From a checkpoint of a small transformer trained on Wikipedia: biases on query, key and value.
Each number is 128 + 24 x the weight over its row's rms, rounded and kept within 0 to 255. Layers, rows and columns count from 0. Numbers have three digits each. The size before them is the row's rms in percent of the matrix's.

# up: layer 10 MLP up, 128x64, rms 0.129, rows 11-110, columns 0-63
# down: layer 10 MLP down (transposed), 128x64, rms 0.117, rows 11-110, columns 0-63
up11 107:105096172157159127157096133090112131130092132135126111157146124104147155162111133109132166140161078135124168151133113133146097154084139120164121098134131145131118108149177111096097111117101106
down11 104:158170143157087142100117085121118118096141116134151110129161105121131104097097163132114130129117147085151140133085107125128136142080125165100119141126148166129152171166113102144085119148157128
up12 102:102084142102159131144116134095093098130119115146093106092095096118123152159116114102158166166139122125154124074128147125124121140165151147146117113093123151126177082143142135118151092151134123
down12 109:109077127121149181164133091120116139125117132079130127160128144181154130145157146137093111111173101141129131133104101113153130130177158131130137148115100108161097142134084149122147131106118160
up13 102:108114124159151145148097150122109141164111126173094196149123125147142149119084148134105122090139148116136147119112197095131114142153117123133163122124136089143141109102121132139085128154152102
down13 105:115129141121108131112117097107122153151170124127110121167139090128113134150179124132120117077117118116127115139131129152130119067187126116149117080088121100088160109156144117117126143180109115
up14 117:136074187115168122123095179090095112113098116110089179120118124083129145133123150092141156134167132136134115108092136118166111119150146135107161137133139140137159120117122108124136110133108111
down14 122:159095182143100122093116078132118105094132145087126105136134133062114145133119088115089158122166118125118172123129132143101136116114165129098135125125084128128138112130150110111150125149170124
up15 103:119123154114121150121126159130130110123084122118073119151154137146157125136094162144120096137126110093153161147073157103130145138162101108107099089131162173129095113124123131155107127107078146
down15 108:129110136108085107137143111138137172147119127126111119116122158130133068145167083142137117136146086103108092146101141146094148157149141099151107081144106118131070122122115144119149123091109094
up16 102:123127114133155152154151185109116135150127145150115171145128089170157150148107186113123124108090124139174109130142138118128113117094139131160163149097132127180128100107127153132094104098121142
down16 099:160182153138129142138106114177103109091096122089159113164164107109112096114122107168112109163167138159126131145104144118127137137120137133120117117107163133156126120120121158148134118192161143
up17 096:158154167155183137122128113116094062158140119126126168084105152144117128142116141133152144163115178167136089166096144171135133094128118111134122144130130154140128137118113131147105142116109114
down17 086:139121149109183143121128046134103094151167125117145153085126178084103098138162155140132122136112163104120153120121144134130127103134120125121092129103139142110156173126137123142101138110124123
up18 097:126110139105145130140064157087125127107122156154123127117119168140128125173112130097121123171133175172140127139133143112172132116093086128144105116141149156155167174137109144118109153141102107
down18 095:115138146162112117128124136157143119122117105101142114137136095083140126140129121150107191083130150092106171142128122087105110183153098106108150118158103136113092130115148109118123108166168103
up19 104:123105126132098140109089112105077106164117119160123135129109108098117160144124135154149182115095104101158163128109126108087122120116113153174109118127152113113148120150125098107132078138076110
down19 104:150098132151117136066122112152077110120116125152150129138144126148131133164090134140098153142147170097116148118105134155117093166117165158164100119120089112166104131133114096092130127128106162
up20 107:098123118125141115162124110067124124131072107136121096153124111118143148152056114103121113130118131128120165135082158101094113159127119084127141134100152141106167116117131141157148143135085125
down20 136:132094127145116099083069128131110103135122135167140131120153109071110154140155102101109097146162147131116133124147128136132109132101125157076113124087143135137128133150131121076101088164117100
up21 105:140107168129149164117123141093099113126143106125126139153108172060133133116092130147112121139135166124111146142169152111138083092144161142137115150084171092116141147130096146158121132136108103
down21 107:120138082103131128108148184154139136142098118133110132146189125132149098118113138137108085122149125149173123117088093142142107162130133132172078106102102150167141132139133125107122134147171133
up22 109:141109130124115147142093147132130083108117128156107112105140113122138150131101149063129115110114130103119119157143118109153084120154169136118114177156162144157118138111187126141151135101087174
down22 119:136129126101159121105142138093105114083105136103096155119097142113090067110135126166145123134122104151139130151081101155145111159156116146118105143115128092137120089095152119065116132133139144
up23 105:147150170125154133148108161138138070146134126118099134134135127105079146142094136093120117086087143148129157106125134123118148142106129169146123161083149131140152135150141078169120128117078140
down23 110:102106101112110138160131138153127119174135111107111138117136138125123088137084179119107068137150174137156113127173131108144182089114153112113139143151146119149121097111139131149109148112170128
up24 100:118111150113129142167146170110084128116144132118130147145133173138129135138085159098132149131120117152138172062128146109113088111114156149163085132161131102094120100113134153159097127103127152
down24 103:118143128122129138096142175124165108134123128039140149146141147139104081132133115099108099155138082137126106107108106124135142128142152155101144117132139137066135096109096128166144111138142133
up25 094:128110167058135136157115148114120136173150143140110142142133120124150144140106145132101170117146150167106155135153113124171117147117109153169163117111118152162116112115199135154123118151112127
down25 088:149136143148146102148114117088094141065091147144182116112157120110122124157109088128146144129106155098115097104150111116112114103130092123128130155153163150097117157141091112143138142145104173
up26 100:099097137119147140144123172110142104127108119147128142126131160124154162091107136119136149048132097131107140098095110123115120147154138140127120139131177103117101111148148132179094106089088125
down26 103:145142076112133109118149149165084138136151091122106116099092118123115113095183136149158100150093132117149127154131102145124140091137154166167096128096107108117086122094150134127125131129094115
up27 102:167109163137096072143137117133096128126111088113132129107182109136142133176110143124129106125129121108157139134105093110162089106128151108134095154144153103151165132120130105171090150108136098
down27 094:095095153120168084120111075112100122113167140101138124098118130073118147151121085133138137109076159125128106138120117133148103160133130114127087147115103086107116132142100138141078141134131140
up28 085:083154173124152127131158131144115117097100151108107170134143154098155158142093116101123115148158139116125151086135120066173142133131154088131143153129098101127158088124141129155104128130109127
down28 075:103104083105133099128121140142112103139116080139140106102095089140154159149174157070150141131108136148149160118129186099131103139132105140110091109139140113144098086133114133150129107140130149
up29 096:140109131092169162106099128111099051143139104138135131106121117150119112147134118122152152109103128161139145103128157151173110073131099135128086152124137125145126124139134099154115131092081098
down29 081:128135132131107154145156078147113116114130157087154126136125174120137136127196153118106138099144159132122160144135145068145119143148111138141101142069091104155141127136084129136132152105148134
up30 076:156141175139122148177123105124103084100102135124134098155125078160106121131098163091136120100102129132138129161080119086143109106117073094132154155138094123134123147140133119140126151122149132
down30 070:118112096124124122113145150123158106132133132185110110074150094161117063124099107111114134140113109149090134140157108136119107089113115118118124129113073113147108144164124127125118148177167115
up31 104:082114150084113126130125153062135127145136124126136140099164133140140121111089117110121120079108108101121151093148156127116130150145155124141134136148168119148162137133176086146110138078087136
down31 099:057145132078164102153169117127102125125143103088140109088171126142105112101175130140125146129103111107109123092143123123139170120159128162129135126110133149119132110165137145151167129102130128
up32 100:147123134102158121182123136104089088138119101122165123152099126122140127150111134152175111131099146156124120102141195130125090139131176138127124148126161134114135101147129143187084148138124132
down32 092:113160106142115177139114107149099103156109148083131151141177151130143112086145123111132107130122088143066101117088121131155105144145097142109060131129116137113119145134109098122131141106124134
up33 097:149095139124136114145124132111132124072133161146093118125098126134145161147082156088125132101117121135107112143106083100107126121156153117131112158113153096148148151118116126153199121079152100
down33 101:124110128175134101109111141140151146121095130145145098098129164147171133071163110099099113125108134127120108186148153132132121171080107118103098123103139124134149119130155116121097149142080120
up34 104:108128142080127168156134132109049120124133098108126147103097169128149137122090128139113117102095146092144122129134149125141095138137094136116151130083137107194142097151127150137119124141102119
down34 102:104171112084097116182132105121117140161084130117120128112116158144134149092174116145133128135107101133124116134114104123106155115102109119136162188127160122174156127154112142120160169119152124
up35 105:112156170140166144151127152141149111150122107155103184128154127072133141128096138168133119170120120132131123101114106079112151112108136119142103092091168122119148140118172113164139116152108115
down35 111:141116138178085097121091174104134151101107136098102130099112129091086108114112162142167147110187127120134156153137124118107143115118138128133145169126156117087123100108139131125127104164137098
up36 091:153102158132116179114076138120110137095123129160111135133162084139116116168075130152140135147124119098119139134137138080119131112129119119126138149134106111112138146134198121078160147103134095
down36 094:137161073096123097142149121158136154173115102144106120095133145115107085121157145110109124133122136146088072141097163153155147089137096097133097120145121122120107128146100121124092136118092142
up37 112:153090129111125121133119137123141117096109121190123171102121143118145160149118139134124166127158140146097130144138131113084077094083091090126122108116124120146111112088105122127154079122109089
down37 117:122060143127118126114136146168102088108159154096144111130158155152162127142182130125103120147115129123128149113147128125138148132119152124161102104131113140194144146165159077140114131139107146
up38 097:123121156137108148207115125104113106097121149177088150129130117108131107107117148103150127124129118124196130131116105119156138097125114148099139111072137101166127099110129156113145106139114155
down38 091:095081123126139104145098079162163118084115164158170153139155149137129094092117106109136135136109109134119111141144123117115106158130083138094097140115118139142144157152158160096103121162119104
up39 113:173118186152141144113112121106123126111128129146111140145128170145116145175122166156127149138138119109161192129162147138117086065134147118144142093118145152160102127139132144128165109139125120
down39 134:134132170122141131146118155112105127121141104088162159100127103134131147102100130143136159155095111104144155164147138108162155128140142157106180147190098105123113122188152116147153109139118124
up40 099:158109148113144140166086143076148089137115084122132146102140135148138121143094146146138118102099153141154145132103141153127099123137108135105141097166132118132121099187111112151104125080143079
down40 100:130150120115138079134095118124141149152134101130114135108117137172134063098149154112114130156088133146147115131098136174092131114133082139159118114174122122131111132069130112119154124130147080
up41 094:114126155093146170151134109130115125134120119136142159118120136148161131115086109119149104107096161139116143110104184103141103091115157093113120134122182162119118073170127108144118147126157086
down41 089:090145158149146125119177117140135119102102139130106142072108137133154102118141133211157155135151169151113113125102121133173099123142137101132151134149141134125116136128129127124098163137129073
up42 099:151136140130117079158112147080134154122099141143141119184150142063100129128077133164104131133135133142157143156120152118142115135130108119106086078105130131122158128135105142123160116120093160
down42 109:130096104125138158104090122138128062098119116115102117135153097133129171115114080100172124123163121143140143143090118146136110087159131139120131145142184154129123146168118135103128134154132087
up43 115:152124103103127127132148143099117112113112082134100150085142149147122163148120134140125097142121163154153106170129147120139072101119117108077097137113140129173176098139153152144093109141099119
down43 126:138155144121118163098145093122099115126140117109108103126151077110170172101098126180138117151082130109136097152144096108110098149129155158126097122103125131122123113131154077119122141167150151
up44 102:148123157086133161116134098126113105160104112136115146098117114118121142139099118167151131105166102118172133145111180105117158072119136155156122138110134162161136115115109136174085146121107094
down44 101:134152138078155112113129110117142133150163138088130128127136176146125077158110150129095136092082103130159101122103097161150129105171097167126128151112139134156109132103091147142120137151096125
up45 094:132133104101132142101117141090120125064118111138108116143124087124146151151102158112119138085102151133141142153163148154156136092148094120124181143159125113137116164138119140111136069140122083
down45 084:111162129141168143128092126122135088127145096110112130118148111134167099118122068175096142140127119122108152115131092117103152132131121120108126125121058128105093166163174126125115139168117130
up46 101:141127121158120171122142167097126128162147134134115158127140100169128156181099161080130127113113125176109136120107120148156085091117109153153122148130167141158125093150138116140092142091114134
down46 103:125170116123116136108163132162103124097094116110150073148142119217111092136113121133095168121142121150149138156132091115127142095137114128125127141155148121110113099143153125129121126125183120
up47 108:123109138161117137097126113057116089144147119148112120145091159136167136137084160149147123099131123150174153105100116126151113113120138117155107140134167116164088149176110114143119104113131109
down47 112:116098076124094129076150086139166137128102086103165127112115091123130100111125139124120135151147182121141151120135153121111120132117126106126140082121155133156090120135110143104101156175093136
up48 106:138120147095139130109132154118081089102131127135152147112108177119113165157121127101173129084119139124167125164114149105158115127142151134151099128096119102130133119132114170118132056096121152
down48 102:082152156116134137129110124099124127123110141124131081155156124144122155133138104127155140126109104072142123120129118170111106129161142084149111119076060130090137131141130158112131103090104157
up49 111:157125151115152151096125169096103131093110148144134164093166155070096113146111115141122175163136140163148125123088115141151117097137147133150092154103158146153116124144129134105113144132106097
down49 119:121167118147147136156172122118125108149152123187112097137130145189156118145131104124138134092109140151138154143114136107147134105100127145093147118162176118148138118094168120112108098094141171
up50 105:127106152142132151169105158133117115127075109125117187134105127160146159128081141113176096143120106116156114141123160134116136107133097162122118103125145160147093092084143120154094124137155146
down50 120:128109132112153100159103129120110132115101144109139127147131174172120137106136113149140098139107095068130101138144124115146138127098104130125092117171139134138089095066128139090170130178123142
up51 095:164114144133110114095123134077137130095101126180111127144136160118134153138092123144114148146097125171135135164148131099166141134134120136093133142109107159129162103163157165090099103157088113
down51 120:109148168190170128098126132114136137121145157145154128149131075163154164130150108140136131138116121103131141127116124146135111161129142144130167119105171173099129108152147105114143090103080098
up52 084:144110111151106142115127161119141112106114122136070131080100120114158161132125124084132097075138151108134142146104140101122113126079136103143114177087146123140129124132128127098093075143095121
down52 071:137142082145129107171139146149122126138144088094125140117118139121119129153112139123099065113146103134132111158131145140196140126122147099093111161094150145137149145082097136115131140151166087
up53 084:133102125146129169124094152109115078158080081127107152103121158142139113112096111090144133071148135162168136157074152129147128118141114141155122151107139119112127105154116148130125127134152162
down53 073:119097153106156113097140110151141124115151090120129115143129096163135121168086107114151132111135117136135106109132117125128126120125122163142111048106172119128158097089172122166125155105157097
up54 103:179123144145154131130137159090110053118121135129136105153137136103135141162123095104135103118160124141121165137103173159118098139144144149134111132089159101160145164104109126170108118114148144
down54 109:123115124116111134093172127204103095149123098088128124155163162107134078125126104134130118091141143127119150130133158133159079166100121150155122137129149110171149123123140109133089125119123137
up55 119:103130179100121114158153134091102152128106156142156102139143148123097101145075160102107184091129117118151115107145149144106108139157124102103125139102155138124156096148159131150099119103154112
down55 113:122066128083115125115162145130131145115124102140132133141130174163119116099124135136147176126079157111131091128129138141130132115148110153129117123139189201101142109100151142109104125111136145
up56 095:106100147097110162112118196099087135100114131144146150076120135148090153092106154133142159114112151157146119125108114109112142122137161130134112162165161122136145156106110103145144156097134110
down56 088:137108120127152105133093168117115063128184126145141109126122139114117127121083128131133120154090165149165153112142134140168120114106157100131084166101079113130155111124131145163099138154130132
up57 086:181150135125189134138132115091083121119139149103140099136160126134099156160118144107158107156105115153142162108119156144135087087158139102136143105079095105135088105136122142134111115123131135
down57 076:125146127121129135158130055136152122099117127044155148151107130110117126104169183140147131101169123145116150124175116105124133139127106125143156165137102093137141134137136140142122120144154118
up58 099:105144182108105117113165100121135150126096127157103119082125154160152159125106138144133154124113105163101161130135115103130121148075138113114141086157144130146135172155177125103117127119132083
down58 097:111117147113129113125119126070068110113130155098129151154134120138089096150108089104115091154119131088109117151126133179138169126135139137120123132159090119152063103149132127117130138101116142
up59 096:124156122103146129195149144105106110136154136152116135151117147130120169142072147141111139126141131155107109121146141108159097153146096153119166148156144154132110113105085173147128098113077141
down59 099:106151098106108126180148148174165124112116100113145154158117159113133136145106118146080082159108112138170110126132091112099176084099087125143112120129102137115131109127137142137129134149115101
up60 113:133115152140139174132119154108095117141128073151145136119162160118141144143098148108127157104115090096154157155147165162125125132129104134172186134122134158166104126150128122152082111099121133
down60 121:094153130125162111120120119095123115124130099150122136114109144158128129090140143154136153100088113143104061169137161169130139110125097123131141166140147170135094094148135146116088139104172104
up61 094:133147158140159112135130098092106128154052098113107150107155117086111129182086135096152118122142118125142146125147124089103099119152171099110160121140112130145114106162147137116138102120135133
down61 095:116074121100114107113200108131147129096093107121117114112098114149144121055129135148124152151120111126132110127136136148135119178125129139134157119120083100148141137138142113137134137188096142
up62 104:119142151104108153133107147102115134122119069140131170127130156127104143152100144120095134125127109145156143166150176117135059126138075083124130083151117152145110117136119100126123097118148154
down62 107:129136137115161128093125151130126064103124154122138102157140191109135136112178127133105152134149125180120135115119120181137159116073109138124133105157142113167137124126133098115097120105114155
up63 092:153146135138133156125112141106104114152111121122100167084159179134141127150089123132143087082091175161106106118118153154106108112125130123116174121122148157142176134119171105097132134122143140
down63 087:119141154117140126143142116113090142126107126080153138114091091168150132142110164152157111072159173141177120112120098097104111185160116157159119124123142114115143140135136132125132101130150157
up64 101:125112146120165133087071132116130142127089134157101109161142146108141195193122134160129172140127133133138179139128132120167099115135121142130131118109130131143136121127098112097125169149152105
down64 098:151171104168129095122123102119137090091123122138146144119143138177148090102102098156164118109091099105129129184134135139119165110142112132136145130184079115113136126122128134139154122134090150
up65 100:120106147084166098110175137119110120145133154151098154118107134097142161161107136114152177163151133153151149118112139103148117129107126153146148138123140141086133145114138122071125174076148121
down65 099:168133166118107132095147141139121105141094134171150142177138137105096125084138110117123144143095157106163106136152153135123090108157127127158112138132111116172149060110133099161122125123136102
up66 107:135124139135153119148127117126107069172141116134100141098143154141129165197111106100127118107110140165123152135121118110122118114138137151129115122165129121151144142115091108139060121092071113
down66 100:089095142110131103127121098149146140136185165112147118095120133092158165119197078172138145164121084121112122153107105105138122125103126127152133125106136099105138161134126126137131106151127124
up67 095:148105156093154119131174160105165115090120146113144136148117135108165145160138161102126119115127123149119152071137129108147128117110139133107130093138167162119140103131127125111120067084119178
down67 089:142098145120183156158086130143145124106103149135090105130110132101141160144114091132130128140172153138133088126084121121120130154155111114083124152141150105080097146126171155125131152152107100
up68 096:113131187159150174120088122093125122127099127123139120139148095106121143132105137163100166137140084149130104132136157116146156132129089133115120087154143124127164109180124116133110088113118078
down68 098:176123125116169115103136136116101133088121115127146141131141163139128165088154086108095158096159180127094166119108099144126114154118157139086142157113127161133115113102154106131089124134152132
up69 105:111083146111132126160141134081093109137143116119111116151112125156135144163127116127162086142160124117140164115154167117146100097146149121137127140092123192148152076155131121128113089107094132
down69 090:145091090091136154147117115127145122109127120038135111179137147134129164152160131113130089093149104125151142105134150122151111125161143134140095128126162134164126082117117122133115095133113120
up70 084:124121141172090140118125169092121149127047102094090160146147138121087156123101167123125109142142118119144128104112100136116173136159098125143131134099128130119125168137144121155139091146145135
down70 076:117090140130137134127156140143101114131189145135117129093102099117170096158148129157152129094116106093108145121115127147112103119124128080134123098149090116168106101096095078118149132111168119
up71 095:127136153102170137111147112087139076137142157122155190099079120094131157131117121113125118100124163161140101139117128088160136090127117118149149115126125140151144134126111134139164085113115176
down71 086:113138086124116109136139127091176114095107137108139120108149151093087135097133120106169104126114133069120108131156142174096092097122115105132109090154158124134125097155113129127134127166085121
up72 095:168115171156186129137142109132102100120127112145135125145149117047091157138120123154083155145130150106125152128136128111154113125123133120101092113130155135146132144150140104108116144079099097
down72 090:148160087092094135111121125105139154141131115114086138140118087180134114134103129121161120124122152158139086136124086149101150071125093132147167147148100136121071125147136117153112142114129147
up73 093:116108140102135125088163119109156107111131096131133167112169116139156146142089097139101155114098179165135147161115155149153115092135100080142126125144140137119154146173130139100113142121124082
down73 085:154131077136109165159132155112154142138181149167088117095082141133131138142119125145137101112127111116098120116121151096121116097142122173105119124172124118134111112100164081158162130148149144
up74 106:140122156097131130190113144095107112169069132116122144109113120123127115113060118134116153123137141121119114117120170093106101147128089125195119119134146177116155103146144123125122122135113116
down74 115:137101123130136163125148130113143140118109120120151126153144181133144152180154111108085110160108165111124102094132137080120140128132140127049108103119167115125112100145132074138123149134143130
up75 108:123113119122103170149109146123079106114122095133093088105136145140099130151090161114166145098123149169103130168108159103155119118133136113131182160095164127148132120102143090136105114133129150
down75 118:114111112115105136136121147107106121104124147171152084113136087118104124150088135132170160116099135125094107151158191140161131134140075117124119078121101109134094158147087114146127138137142129
up76 096:103088193118134127125141166129105110107105164129128133103113089137097172130099144089179167124093082128143135152141119113132094155115118105135166117126146108145126146174122131140122108130127113
down76 098:150080173154144104085129150111085146098086095111122107122121117106112134139151131146135173165117176086168131149139150129115115123131130140159102154153086118117137140128144130114153142163101128
up77 094:130149128107111176114155119119111071127145106149113130149124139126129140165103130094123090119143196118173121152093120106154155133100103145132095103097173133141131141111113141176139139138122158
down77 091:102157098111122107103152108174126089099103095164151128103121104111122133099064163117121138140154120159105085126160125112109127123111138126128127118148126144105124132184143079155114105124153150
up78 081:141102141102146148130123096098119154072082131083105154127132128172155133142126126132182150163091140143123107127153138158136133094120140103145154134174085150095123151115131140097112120144108142
down78 077:112109126122099136141142117136135129130122100028124113131106115138134091108152145142122121135156144146123160133134109126116147124128131138110142138114016119093107126112121130141139138131126151
up79 084:127116183139098118121133123104075107131118137155173150080125154100161111089098116090109101141143169108137153115110120097133116102136109160157108110105125108143138146134112143087154144156124099
down79 077:124141116141141117144131095110133146119144130126098123147142131072125140133091061108127121165107144131086185130114109124085103112132114157168083093094111114111152109152148120141101104136135099
up80 099:167075131112157115122140141093126130122080107163108143162124095097152129151118142109151092125111091106142162109145147064137118087134105143161115143115104120143161112137141129134114119158165109
down80 103:124140132127105106180120119115106123138149101116134121135116083134143085081146130110118102151135081165085129092135103120120138124142142082177123160157132154140113176114126163150130126154136088
up81 105:152117129085151097144104153090113091094115101112121163123104141097118151149113130126163136096122161130120088113133188105155098148116174116107099111107130131124174133118140151145121100119149161
down81 102:150133111149089128109128113080072116126116121086104114157115114124130103115089098135101152152130129153144157143124112192112134132124126104098139147134155102108153158194115115151112129127121162
up82 086:146140125153121128128108173089108112150093143125117134140071121104191133147109164110159143188103099124106155150106114105153148155107106141139127093129110114116136176096137123104118119117113137
down82 072:127095125111120136141090142112097095118106102110143164142147155140161120129162076138097159149144133147112119092118153146101111123167109145092053138095133164142096116126160122135126148132128113
up83 101:145148109100134171124117121128121128128102094166117160133140112129133127154072137093100080081101083172134125118086148148117104119148120110155118134154154109122183129108151129150106132097112126
down83 107:090121162106065120131127135127142154103115143126137091126112081179134130092193148116129140106136113097156151132144131116129153135117100126167118123126097103105165147135094101129100120150159108
up84 081:108142110146107099134179105093128107141095063129126126095092112103151155142113149102116120102136111151144142157088094107114110149110085112161145120142143115129166140099122078117145113143115114
down84 073:095115175146111153123118147085121134113112120125104118154152129188132104087071107119113149081132130090085096134150155132131105135123138159112147108119137132111130113158125115151078133115117091
up85 089:128101125119165140124146118133123143150117146131157111146164100132167149120100133137119097097137144175164134117107166110179110132160148146122118114081153126185168188129128150108132140107107137
down85 075:137150144108086120100148129116151131097158114114128140109124137061113121175119084137139132104120128130110094198112120143081107136097120145164152097122106157134107106128131083115148146138135119
up86 092:162119149152150125137114099097121129137138106163135142144129159164126137145099177098053118147108101108153134112165117134131145142110140121112091117109127126127187102129115162154077145144106119
down86 090:110125115158096150145094113116145108119117108119144135181143088122121134123130138101124122142126127084143143134147116167119074145152100178162128131129126098158112098101152168111179082130122097
up87 098:140118164096112195136150153098099145141110138122073162110121114116159119130093135111119127106147107144139132120134162083157113131154153103156150143115115156154119113102130157155122064139121128
down87 099:146119078148165090105144191142108071125151122160158099114123123090104116125122087141137112166144132130131148177115137171128128128109139142172127104147137122160116105118110128099126115147106127
up88 092:151154135109145145169167169131112127122133148169093110098124170098147109155076155144097125107109144124147117130134158174137086129139105146121122123120158148141131148112193133160146129105145132
down88 089:125093120151114131103120130139143109091101129130151122143126102144118189098164100140123155121118133124154096153165111113058104138141110139093158141135147141135074133134135190098146122117119144
up89 112:175118125140113155145120107068109144128133112172094158132136139143155139174101168117137139118093093110157151078174147157135124108127168097126118123144146142130112142122135143160093103111116117
down89 111:142113125167104157122117173114158157106125103140125170169126169183112061100150172115131147137088129098146138135140116160135137135097124157143140113125157134119117150111118139124137106145093146
up90 091:144166134144145141149134128091110130132075153169109120130132102138125168145120127089167117138124086121155149147121105077137092095143126119122148187120114135103118136132120093111130114143077171
down90 087:113128120135146114128158155155097121118122117141129096128119101188127073135103127116128150175158078098176139144138142120099138126126143137139150119133099104146082141108157093111132158165167147
up91 103:147078159101114111134119101081090116131103081129113168097140122080154142169106122120098136122155116148119128126116161129151109111149164075078106123125131133107138093129142134120110109117106115
down91 121:125122165132136142100122101152138088114150140194154069129124106132130154108100134126122136148138133087114128106123107129071134113118103110077135080121128143134138099131157102130110148176126104
up92 101:147130168127093138088128176106121122128121152128105131114118146101080150155106131123111130187121109104106188073140115120112124165103137098134120151178139109160150118130156125141108118108124126
down92 091:137061153097126143130129105131106115112140089117129122141145121125156129149095117103131096135142100138078112126100149099099072135098117107094134095090102078104149122128102087120124107131115132
up93 101:102092149151147156102142122088105125111128130156097169126142162083135138156124108109111123112177121142140116082132127117168106114180134097133113110144133164194118130129130132134169125151125138
down93 101:168119131142112105146172158099126149164138116141098177133128087117123138116079116134118126161108125175078093142127126128161104114117151143107150120170143122147099113116106106153127121170136167
up94 116:124124141114130177130120152116074137112113152123118121118117114153154130141099115120114084139108107136157143120160173073134075093147146158145100095099157144145158094113118119164140109101110107
down94 118:106148122129179092134114089145125122101147123115174107141138161109140126151154163140085102124112075112106123084113136110183088136151145162140091131109126139167144133124083133112128126124132127
up95 102:182121153086119158111140103131085105119145137119101145106124149114146162150112114156151146121145081164140112139146119161138084108104107119118116124170131115163161117103157150096144110077120112
down95 092:090156150152136134106156131120133139149201146097177094121108097132129095118138150086113121109093149157151159107132114137143108105116112104137118094120122140086111117114085137136102172109120125
up96 099:154113153132097127160123135119136136136150061163111141150094137145146149123093110093128112065123141101157155093075109131128123087126151073140157121139133133169124141142136134147118113108130129
down96 098:124112087169105101091115156130144139136120134147132103108114078164143083122127108100128101120112113155088120123083147134136142140146095096078086114133125143112103139173158142122128132133084141
up97 094:198083145132118132133113125100068101140116102135145146112124129126124153109147111143145183193107089119137146128144140147126118175124110084112099152147112124156139119128112097121107126142129127
down97 083:143099131110103112135173109121096117123126119086142117152145131137136151168196175155104115102111150100076126131138142124138124151114139098104132110126094121086157110118134096119141168100160109
up98 081:137107108116123130128132155138072102130079122115159191090113112120147128100098143152127166142120137123136143114130146156105129139151103127120095115132123132136158102080114087139136131064089109
down98 077:120196142148127152115100117128117132138155116075173121159128154087152101141103137128124140108114099158144117110142115127156099163167132176152140113110115100159144143106153168157115118138143109
up99 097:131105171122144183147142187133115119122105148161096092158092105124122187116107153085165108128131092129149148135102141109159132137121132114144138154119143102147124099144102147113131108169121130
down99 103:152126111136122130084135165165133073148110102144127141136126134134117092114074084120128145177133148128081137144144135159106128148087100139154101100114102153150151108163150108101115141139103140
up100 090:137124176167154114147139122126086147166140135136123157137130114150144126189135129091125108140106137131115092141071164113161119101162074110114102142124142119147130123100103179129117125114101135
down100 074:119109142116117137102122082157095075116102113099124118095115153155119113100162131160116115109158139115137132125089088077139154133138151132087092157084141124174152137159120108132121138143154119
up101 073:161125126119147099100165126136103110132144119127106125130109093129134120142145146139132129115087130168108147146146138141121116107124138136058135058099165161166122117094188113105156130151144133
down101 061:120110166151144145163153105105131106147113124155151129125145146164157151119086099142153146110130116078129113119129108138135161121109129147134134176126145135075141186139138149134102089090118176
up102 091:139102145111101133110135106071130158134141076114086215112154113106132145148105124142092159155130142115150124131144123142160102130128084116119104161155130118127134118088109148140123129144151121
down102 084:105158107122151119129152151159127119144153142182116111094103107151103070122107176118137109113133103119107097152100158161129132142113087106107123084163145146093114155143111128086135151135139130
up103 084:121139130087142170128153103115151092121096161113109090096097132130125135149102133169171119126122121139123127149094144080145095075155167109128125143108149112119127135171159151130120120131076133
down103 074:116150172113113128104168077155142107151138139148141134110120153110120071135108148138105113145107124097084099146132144152120136092128135159128107083115104148120059108104096109136109132149113119
up104 097:180121178150143146124133107131102124092091081126142120076129100134123165146124130129107178168139132138141173124092153120137130119106144149108154122118174143148132147126132128103164089125137158
down104 088:129155143152107103125110132097133093127129120087110121165148094122150110107157125127132146116114104119111136173151111186129175178120165140099176123100115142138136092108158145118152147121171130
up105 132:175088157138110144097139116122071089136140087150108109116143127089136179140110122111148109086126152127120115133101131099108091123138167146124120166150131114122142113143191118120100131127117106
down105 115:126112150104135129106146082115090114098146104127100128113138086083115190118077135106120123182137130128159122152115112115140136110139153143116100135086142138161134138155148100123123179141158120
up106 100:131122135145144133110136158096118132077136117155155144168166105122123148135093148100135152120124124144126121081156189120108142124116167124123135154121136141119145099110157136195093087097155135
down106 105:130164121124113134123148194118137160125129097117104111138129138124134090127116132137166159155123127113148100104105127133176090141147168131129137138135144174059149087094158137160106115131114145
up107 108:169121174149165162132107108120105126122107129155135107118099126101109162142114178104153125133136089114128160114112165098099108113129123148156158107168157163120104141121135161099156130082115105
down107 137:108101106144078108094117145107098140129146127134125105173112100126099168122103108140137144169126128129140134153149124161071097167096114178149134127151140130108105105095177125126129106148140103
up108 093:173105144100148166112126101149131098113116134136124109148138120118109161118122140150111136131126154084137184136121137124130126147117131108164097088066157125143156177177120135101110122103086129
down108 084:164122059120112136151142093086137126137148111128085155142138136101170105155130142087096141112116166131110112120153127112123125135139109141113148111179130166140142116094142153119172105153150154
up109 132:111108163129115138106073133101092115135126114141132147095144136129128179151113135123107116104096147144156110105150138099140073128091116103150105103137168181144139114138138117137150184100123105
down109 130:106127131130133130110162084122122162137098127182135089104074074132156123105141149122142126106095125139103134121151148120138139109156093165162090149110126113128091137116108120101152158151095157
up110 099:116129136118161147166147156097135131119108139170118144137143128116135144183130139133159107076124148120108088124098154088118124121123099130099100153108154088122164145141103128160073096136165122
down110 098:096090109120092120129134147163178106142114156113134118140138136134152137107149075134132104157110108100157127105136122122109111133107158146134102117157140134125131107069135062112129125184145096